Weights of a small transformer language model.
Size: 16 layers, vocabulary 512, 13.1M parameters.
Architecture: RMSNorm before each block, rotary positions, no biases in attention or MLP, untied embeddings.
Training: 317M tokens, 4844 steps.
Each number is 128 + 32 x the weight over its row's rms, rounded and kept within 0 to 255. Layers, rows and columns count from 0. Numbers have three digits each. The size before them is the row's rms in percent of the matrix's.

# layer 7 attention output, 256x256, rms 0.0436, rows 0-255, columns 32-63
095:124124176102097175125099121208100153138090141088152143117079119062120157081118124071154162130075
093:142123100106140150167105117164153161149146121094124097110097085138043146077101148091122098099224
098:171080147102093080196122097090134058182133075185182169140149147112146102086142197142108096082126
086:175142161116143128164088052098167129135095015109182146155155140111103113059120136109101124128139
101:165120134128150070174109102102137142160107191085165108155130130074154110074182184110133082060155
097:073120067098180129146146117100151111178117121172110188081116103127097058141038104109207134155143
099:180088148117092082108082131101124145114168174166085081139118115092132146134124151120139110154046
101:124100162096174136164201122079097124125117123133223133090147116115110144080069151122087103149120
100:096103113113078095179146120131128166102163117130078111154132134171074126124143113185089118121101
096:120166166117149117161149187107155147152088140131083146156123122140082103077129116158059160123148
106:113047111106119084127176145153148152163150135102111143153140147117112067135148109158148123081070
095:129139134139102122191103127081137100106079136083158108159103152099098062178106119073099180093200
104:166174079146088126167135099082095139161110150164125198108151131110065097041133128099146111138164
098:149145138122138159140158158137207110068171146171170161102171120188109103147158111162081110154117
095:175108136111138157134171140155157108124173117101133137133161118139125111071119101123106063071087
100:139130092138108141171136130112089112109135158161130071069159142088091108153156139154123109127163
106:196193202098104065132136070098080093090079141135171158166100113090097123121174128078169087107121
103:101153146070136134160166063185125130095133136118139155116108070168099133189132155190071181130145
101:054071117082122123134114152109129169168137127143065142122157137102074194134107131106125096118156
095:117100149128147111188114138070106111145186122101164146111131159110140128121079148131201164113150
097:178130090062118132062107160136169165119147192147129140113112102113134113130097141100113074092196
104:120113205128101133221122139153072165177157117177141127164122175130194103144039103138116134078143
102:079152116140145119142171085136095134091134062145146127124148103151127126189160142140120106125153
100:134169090172083133098187079095086102111120128089089175148136103185162134094133169113084102084124
094:128187106065101151168065159110080146120219105188151142173084129184120175171110102113114111126183
104:121137183118127104100168207088105072106089121153048104175131084079079123119128165139121120127130
097:177140146127118170123144106090171125129151160146103136136081106114131122087085108107123139065089
102:169160142104153137177109082147067102187137109139161136184177128161068099177212093117175090110147
102:127130153114117169114154108101168114132132144034126126125176117129151161156115165082144093097129
105:145119092144060117127160096182159154140155124131097045133060104099111118119127101122151098126095
106:151112146134156109152132138145130175122076132161139127149157138105046184147098073065154151115152
104:095176168109069145144123127081126078133080103138153042108130156112082118087108138113152129158126
101:098138082129115075164171136046148148151143139196144095081077159155136150112075079116074121127099
095:136167121100084150160211154185126176116192144137151099138159161128143068063131147143134116156161
092:086178134159151096104077123064098162161123081141134132129152102094138188181193153132097098125132
106:132125164173148111177116103183135119140118160196209065079155149149152149167146120118172120100168
103:090159107145050110077145171083126150153084167162115138130124091149116131156113153191156130128122
099:106095148138115132078117105123145145100148115106047087117137100118130109148135165105137143125130
097:139082116158114061111111136124115151082141093121141095068085112150127121157095132150180163156127
100:083187077204094167154126154116159174170128113155094124073138115219168062097138157119102151143079
101:179133121138083080101130131124086156105155104095159139109136140167081113127147097154153154190133
099:131111093094109105129063106083160128126121142161143088088112126165109107110152135149127149105128
100:113153078138180076184140170079095149101171112098104160061158093167181139116142147100175110073127
106:115165140133133088109169099150166069193150100170131072098126145121084135140147158100106129129115
104:174152154183185122156099146106119178162116175142166139172218135109072126115107149091181199157075
104:105117141151155134068118123149120099104172103155120117102139115098109143131077090150092160118099
105:103084140141061109102144086141113154112160120123113146063099143132107094087212139127149169125117
093:090165163115157084142134136120131114172113113158166151146130158137145161102087159118116142171156
096:176131154103104098172128082078130091103077090093128197096130104094175121104190159132168096105091
101:097125110147144150093125061126124097126099091182114131137136093131115164157118117107134135093107
100:122192116129138125183046148138190111118124107121107198156162147114168184101087131167094149159128
095:123108174119133155091154070173130186113142162130102120105176182145140089143066162131176076055115
106:107113117073133108161126127149125094120166190159068133170114165122121097088134135148148097184128
091:110101136155117099088107153154171098145203141098096120086126138116123136152168119140174159131164
101:152132134207156134158128132091125137088116175105112166107137086103127100128148111106143134156157
096:078170185134115080182170149126139199135122151151122166121147188137119074169160108132126104196146
099:119120121072137150066143098114134105106082130077159079136161149129168149056135146115131124170096
106:123099101129156106084116093089142112143105094139151143089150059104183151090111190140160135087172
108:125143102079162098129114089134153129135080108167081123176094091153093133094079085143186115158170
106:091170092088126130105126161142124098129137178112142150094130144130110128151132120189224156127114
092:156126094117178106099209109178140160051166159128091080100144121089063134132157114114098180148119
098:105115139159062146105164193134147134130067083031196148186131147065114090144071130163132134139130
107:062166171114179076162116130136120064153119132133139058106141166099058122176170155116153115137170
101:121116063190141163125147141104134119164166098093154139149170113117106115081122117169161078131141
101:098120128125086167107115143143216117156168126175143155082131082083130143143154157141126134129153
107:166129104224161094153130118136112154111156194092069115186142079171102095112116133105182115111133
106:117151161116096193120064146101160116043177096168087119112071140166149151087155115111134108109170
103:149109138153154161117135133117161099091176145132141167155152107073131137137132069133134102096089
101:176177149163122145058106163099117114132157183126145108126101186098105098115131116140107099085102
101:116126119109064130135160172095175072158147103089172145131117122094134181184148188087126099124115
095:104151111185094109079123162166187111113083128070048079121170152083110098109069108128121149104133
117:174137128139151131165160101088152160138101126096073144119140153138089105135125114160157129128193
104:075080136087140115130116134166174118165152127150139157106148123133140156123092117116156151087135
096:164132163102109176141067186128086131132082168137165073113144096130161149126153147109107077163121
094:087138116129118121090121146152176100137227116128188115187138138180128160128122107114135093090044
099:160094088097065136108178084121130094143173120096134132102118075081113130117129135143141099108095
103:125172103094104152129155101119106102179125118108151123129147171145095085155100087097189143156121
100:110136159117135125177172104136124181041117164132133142087102131164136135123144133145061172131117
097:159140112156139147166095159172137087154123145138114099081165149114137124128145080073121143152098
104:120138109124158130111089117154151081141077118141132114166107134118140142131069156138124087147095
088:162151088145177124140062164098215112118156098093195107096157151122106154130110099161159114198170
098:089118102158058067115131147139117127098082157115118121110102131123122089090129041147122149090088
102:100099144116155135138178134141082110094138075206130163137154099164150140128121136130166130101158
106:109139145154088091099103144153167143081099135173149151102149059090141110138122107193172093123110
097:147157116132175127138141121131099126107112133065137162150099191149139148103106175152169197089135
096:101127090129112114072162164124169112103164110158114133089117147181102089158130195109122178161114
095:137115192057161143130156110189104046129123161193128101159075184114129153065166122115133122084161
100:142091192114143139097084213071073105119194150189073143138088159085068117142093084112145133152125
105:102124132151146166147124134063158122111140178064086145135104153145046100086138112125146182110116
103:069098106129147141144129152123106140065104165074134097114118128077103124103159125103092159133094
088:093082097121150154142089141098177132201120144102126180190130149180083160145063126018149125120089
101:104136238150126054133191140107091135194124108118139105082152199088116139150156078091081107151176
099:094137149123098142125070121154162074149164095098104074107231189118167116152116177136127083145096
095:208168116137109120142086155143116111112168105115118149117113168161140121086131101104179160112142
106:111066096129158148082164104119140091125149107049113151020094067127115085119097119152119154167143
100:084115110108135188128138172132105132131165126115140158107085157140161132102112114101136120075131
097:127153121141165109133131116127117164077175134203119159111144152084095155108161101100099081141117
094:081097091080142116149099186124165122087149130107179107151138064108135159095099147152110144161097
106:141141139130130109177091196123202121126137179134149138111174139095186191082128073089143152095141
095:063123119188148105109178141142117127096132117116167092071185099121134169052133096111137093072133
098:107172155113162118135193124161152179103185144118094171093153110113103079149115188123148104176114
093:156127109125091110130110144132155097105120090142210129097128116136108128182113090094141110078185
106:134119118144113148148138121085130121120133120089142067137097071106089092127124097076083128157150
101:179142138166102162152084137093105128143114110106113227170109131121149151114156145159187124161190
101:129144150166140119098183099140141158153184137127119177181133158120114162082150135170124156159183
095:176147109087076083180063053100092131115143120165128204090118134062139123111052164176081187090113
107:120149128126159165129155146138145097146134109157125122193145084165146111112150101145116133095114
100:120163148146104121162128142121088111080100158114162130143136077187072112115115140151146117103082
097:204158102108088173153136152064164142144174138144187074095166066103149153175133121142165121111153
098:103121150123092128165156137093165113146152124112184108118128130065094146097086166184192133149213
094:141135151127143091156169132172124195132144110127152171107079064119091135130115103183090126092071
094:109186166128096127105125132112124087157126169108110122131111133144225035121149093121104187168085
100:087105151093091156087098174110093154131149097224138142096162190156063133161148128126160108154157
092:059142143106086141110162125091150095157165140146160185117124139103174101175127091123163138126139
101:125203100094095133027118188138149159186098151185168111119142111092115104085109161081128151104103
100:168178163069152182140119109199199172155101156055134149131051111104156141171089083138166070153138
090:029171104079130184175148089102140110129100162148130087129104140115108150171132111129142123137100
102:113106100104080087109173135156107064080117105112085141108147162198130166138118111042111129150128
107:135095091110191157128148139140123085122123154164162197185160121054136095115145153112127206127045
100:149133161135104100078121127134143122089109082048165154104098064130138135176094166093102090072176
102:155137155120093157095120112141136198130122062116161145108186117146105107104128142119125109170092
087:130097117135109143119126118124117037126120084140083108100080140154135072185127124107147115155166
103:116109098057133129146165140126102125151145151068182138060128158112162132158136160118130180204100
101:102163161116148134106137171125126086208176073114101105131099195152133085175177128117045137127108
105:133108134116137095120098117148143141151119140034142039110111150086177067179133162110122115121169
100:103097107131181143138136084119070123112141155098124097069136134111157101101112123120173141144114
099:073104110111139141110089088116106085157194110105155196147111147113150107125105126097157119153123
096:095103184074164171126177186038112142095132109135146148096138117133130118129084134138157099166099
093:174164100154155082150070175171136090159094066144154103128106147084050090119131112054120157145073
097:130133093105148115103187129094078099121169187168102159153136141163165092175125195072151144156081
105:106133096139154140123121116131075123120141156108140106125098146135176148160171110138095130147063
113:096093109108157087088091159112111108078101184134118168165134088081144164106114089133117087144087
097:100169116184126131154104111141151185093135125105116122124111126098063121111106132163109119118144
103:122115205125095120152155138094171116095146107181107142152152170117134095076109198141163133162123
096:089108138098081146091112115148180120153094115121131104148172200156106164100103194185128113166176
102:116132129179166090079176146104132121120076112097166131137163122169168108117124136159143095086088
090:114114118207117094155126100172086146137131117098154175071116113106137103139158117060082089151151
103:123119131129116114066123078116137099140152089159112114152167138151121128124062123141142131123150
097:097141166135120119123218154089149149227143144196136108090125124195169145110078097164209165089127
105:119136150146148137129110149173176176148105191194113139069070078075149119137091117148075194078204
107:098097148111159100152146167144151111110175139146117118142166102086100116145133095105145165195142
097:157115104132154202063126151137104121168129158194154082201119138190105118096105177153132176159136
101:110176151159150175129117100077117115172134150096128123118117112090195165058191097098130136158144
106:164169150132089064095177087141144047116137119158085130143107102125238095199158141130140077138133
095:089127158129097151192104126087140097131052127099083182055136135107151119126152131092149097074130
097:155118132121154131131126125117118174148138128114114124134134161169129178099154121143127167158072
098:121122102145154216057139069138157110132121148146079150148112103097134107158116190098129190162072
107:106093147126120196094208038102148184116086172152135167163160121135211146138154108119168135144148
099:109103106161208148148159088137105110139156139153061135104117129168119140084184095114133181137149
101:151080104089146123109129154143156125139117143099185145158091146083125120157137122095068064164138
103:151134079138156115110150125090122109092131110101138087157127075072173143111069115118130123118106
098:082155155094093074169153132122173142139116069137106108105125088139176065194111139164174161138116
104:111144116139135134159105131132137100140133118097117146133074136113118110096096103175146171148092
112:213101127105187192161116132090168123159086112096131145150181108209122115081077092185114085139146
104:120110095180103127101133074088116137141121069112073133143118146173093125109076121134161177146133
094:126150127097113110133177149193131163135150039107117138130183068103105088117120076074104138141146
099:116114087170066109192163156103094185127113160134171098090131098175115096178143120110123142127157
095:086153123111091071112165126142113149104152152180133083170121084120152168082109148143100095117168
106:131107117101112162147130082103144088115121082117139128135106092118159155073163108090104146150098
097:108079123153112166165112136173111084188173118123066120144106107122124089081111117104108158098138
097:083134157063083096142148064134146084103139127156071182143109156097098138113079094167131097087110
095:131132109115162113164146116244121172113174101113162172110095149131098108143130079186188075166043
097:171128119167139142110194107183126113111102083093102137084150155134119111154091085116061143138107
105:170140092170077135118123129220126092115120133173103171106110176111151161146113197115088142215116
101:055075129109108099120116058163056114094109144146159134195143154086150125109207124141111147100146
111:104130145084116152119107105136173163123106175056106135118181180151143145126094092104119131107129
103:132160106114112174063159095093131158118175116106150159097120151111143133070156145091107125137167
101:143124144145127132113141163184145052079137161177114135125129173163106120142128044195128156108136
103:129083126232104214101125212164151133207124130140127147088147136083179133157199088144099150096125
090:091165067111124106100107111131142130114123125144110141124162117119151137150145151152165123179101
094:102114131131145132119193151131130155077149097079102103211110198164082123149131178144108088137117
103:138148132183084101056154094147148188106117126144178139067153171119107161145184130083116093113101
101:120120192117159086132147105093124078139101153149081139121134151136187129202133130132136145038116
099:143127154151089171180181182107133103160055094171165151147099167158157071194124143114145133138113
097:062199125103151112141102157180156064102118122136125124144184089184136163133162106097174110153109
103:072176183148153199086091126142125111059099164080171132091164180121124053123131173119091155093146
100:126123084154139149137162170199127149156175126129146152109117112138155168122135171115115179135135
105:147166179091111148062097114190164175056126159102112065166112143107128143060113180112243196188169
094:140089165115139197119118152135168072115054077122101088099148160156119116102098125174134133161087
101:084094128131122107135101117149126130087121110085096100129190163121154126168143100087112210103170
092:126100151090106117195139174093153119118100098133156144179115108102108120156183124107087114170152
105:149112107118140140172154115148100180134159117148136123166130160140101133166111155174134111138058
099:103100101177171177106144150176115176089139194128144148100097165158115129134235099201141064129110
091:157114098101137143142117156177164158166095108152160094134146133158116094139119140090131121111122
099:124116082088122116120152123186102162150111177138146144083125126122054142107110064115143092144085
097:064140101140091153147112144150094162103142158121118103147066125110165084156104076071133116143075
098:091149135134115093098125128096070112119147112099158158160115149080154137162167067135159142101133
098:131062152119105154117101119143000109213109143107100126159087169138116093161153086091133099123145
103:139121114153122088123143130137192149137089156129171134119136120131020115118091160143082172089076
103:103124137121094184132088234111179159148132159125163144092102128137136115123112120174070132119153
095:125069104154168093123103085160137149141109101054083136181157098139186119080167105152075170130137
094:047161120102131114177106101108136027143161095150115124203118084169052154157118133128123119083072
101:148164114138120142123087100171175169167141127131165154099119105086108117176152124148161070115113
091:120155180108112091198159131143122123138131126172151146150147129156117086137080196140070133172145
103:165209098147091145178170125167127152149078103137056101114171138154177175132185127101145168117129
103:129164130129127093033105084153126133118175123106213172148088102117157138185192104139098142099197
094:115123114145162121098158087101108157177148161112148108132117091113159111102109132200152075130129
095:139136051097135082172137107162178109136129198140129152136129159152153146083108117095110108135113
104:172141082125144151132147121109130140156101092116102085167036193178132120187167080159156145154144
108:146109188102095116077111114125126128129172108155132189179105189168108178088129142119064122099133
115:134182188122165101169145144216131109055156117145117132167124163113093112146112109134103163182192
101:133180118122061106136095043147136124096165143152104159130161173122165136149087143091117158111150
090:140112104130171148067152135092119119127184122138155148111099089133163119093185094145119119148099
101:160087112125119127131090118114091143109117155091093100106155125148222115128080208155116129115156
106:145122174133088201214166055122118155137133158167161077138132190133087121096146128083122113083123
108:172145140087170121098089092143162057150100126122128144136130167095131153126074168155119137111169
111:098169172129111145132109049115146129152134138123111048105145151131160079129115149134128145159102
105:170129131115144129132126108115152126148127098138096135138130137165142171129096086196127160096098
094:181172104082112177140089098082205093139140163086114104136129080146141122150137105156071090147138
093:124128033098164138119126118148139137106102127161143101162174153155122098176164129108121143080091
090:109153190137181165050130096137142126099098098134192101096133152096144150122179108090115129036161
098:120134129113141086120176083131127104117123205132152132077119168145112126112063140125176111152131
105:091067122110199061116068140149143142133155111109170181140184139132173107131143146115084167171075
097:100090082129107090087122149205139142107114125173122140152113067181135099168142083134100118072134
104:136087176105101126109170139175135150166149190143080131194137070193094115149149096092062167138128
098:144107181110108157145175202046066086090132152122117115115149119134039134106115199104126166163095
095:175152161141111078162096178207112069131103087105154189132085156132138136136087123186120118103153
102:125124137186174153201118085106093105147150134141104142131089057195144104143156079103116135084132
098:125115151160073183117140146124110163091154173177110126160201154108132112090125108165119119242140
095:124182093129149103076135145131140090052103103089152079123168107143039110135151158094164075141080
097:131113148126092159112098155151119122177115148112142085114150168144135138152129124067101133125079
109:117154114135149132063123087121094103161141137198117127157074128106127169121140065158105156142177
102:090109201129179120114084144148184133176095104181203120059131143166112095118147123162128074122105
099:073059131148127081108123118157146109128103165064126131139159150172069063160136096143149093135086
109:112163146136186124167154151122133116141148102193078100149106174112112126117141078180096181166164
102:105088157139127139156125191131084065138126066134092110101063118140174075087128157120118147131109
095:086110174143119059179121131156137155187093147099051116082229131141137186126139129179102133080103
099:095131172195183093104159098120107133125130094094141121124142129146133190164133075198107111179139
093:174146112149130149138063145106081132137155112140159188159102114110119143159049067113161109083157
108:077106148139120135118203078181109151058138132114089150109163152076121130112105099179142154086140
100:156158129116094137155130161127086171108135103224078127087137104179077128080075138115145104113120
100:086142082124058154139079157119119118122143067182162131082130066126111107103149127138186077080103
101:105123132164095079152119107107157099155174109153131119181109105127075151192090163151133208115131
091:130098129125172132141183130111103143113152138183102128145151111160119132129141161096079121139145
100:127080170113129156139172118141113141162161176155119106111090149111109196136142095141133136110105
101:095111183146132151147148103133089158114118089140119124127026097151140164176110134056180094144148
097:175175136088151144155199068133081164095139045104130105070120105130126129069106162210093179118090
090:134124094108173145107138109165076077105142138132168137161164148121091161091108147185124137135151
093:166075086194096105178082121118118150135064166086129099093181157163111124151097142157127081093152
102:132161129163095120137149177080106144133138104025139148140110121188076144099167105105073084175156
101:115158128147115084183183117113148075102135099186124127069107110060135143147175153118105148137189
108:167127106124102146094118110116147129113102169154096088127146153165153153167111116163137095205074
103:178153136135109120137148178150110125176160189141118106179081170124112151167134152152087077077149
106:109093176164137086087153097121096111103158120135043132117116130115147079090022145115114109090109
099:209168072139103141183104153144123188125151104144113123178181081157156105164044140121120162091127
092:102098104147114092163160171159144094127133074129142047122135145119097134095078135156134112158105
106:096137081216131120141164127133192129159109168138126158131123134141158134130171127156102101147135
097:150177196109149118158081081089158166107131090126112175178146104093122122103168119144170113198125
108:087163126089133115173154118154112160129101071104132119125131128131096176146169111188122123074125
090:120116155164143183165096090163085182152119145172069152128083121079154114126104125162201101136136
101:110155129120111100097114120131103094112043197083149123130106064112133169136063149165120115131143
097:114137104129097184091100127132172153053100091077154079131070092117112127104058162119101143158182
099:155118142120149131143124154128122168113140118150157111123167161122169088209114178171122070132154
108:164080125106066095136145097137103116126101129124181116084117138122070202177162104147121097174032
099:141147157149149125087171147088130145135107173105119115098075155158117111072137170185175130161121
098:101124089117092143138090178090103103133123114106172095089130175160097137166131109098167173170117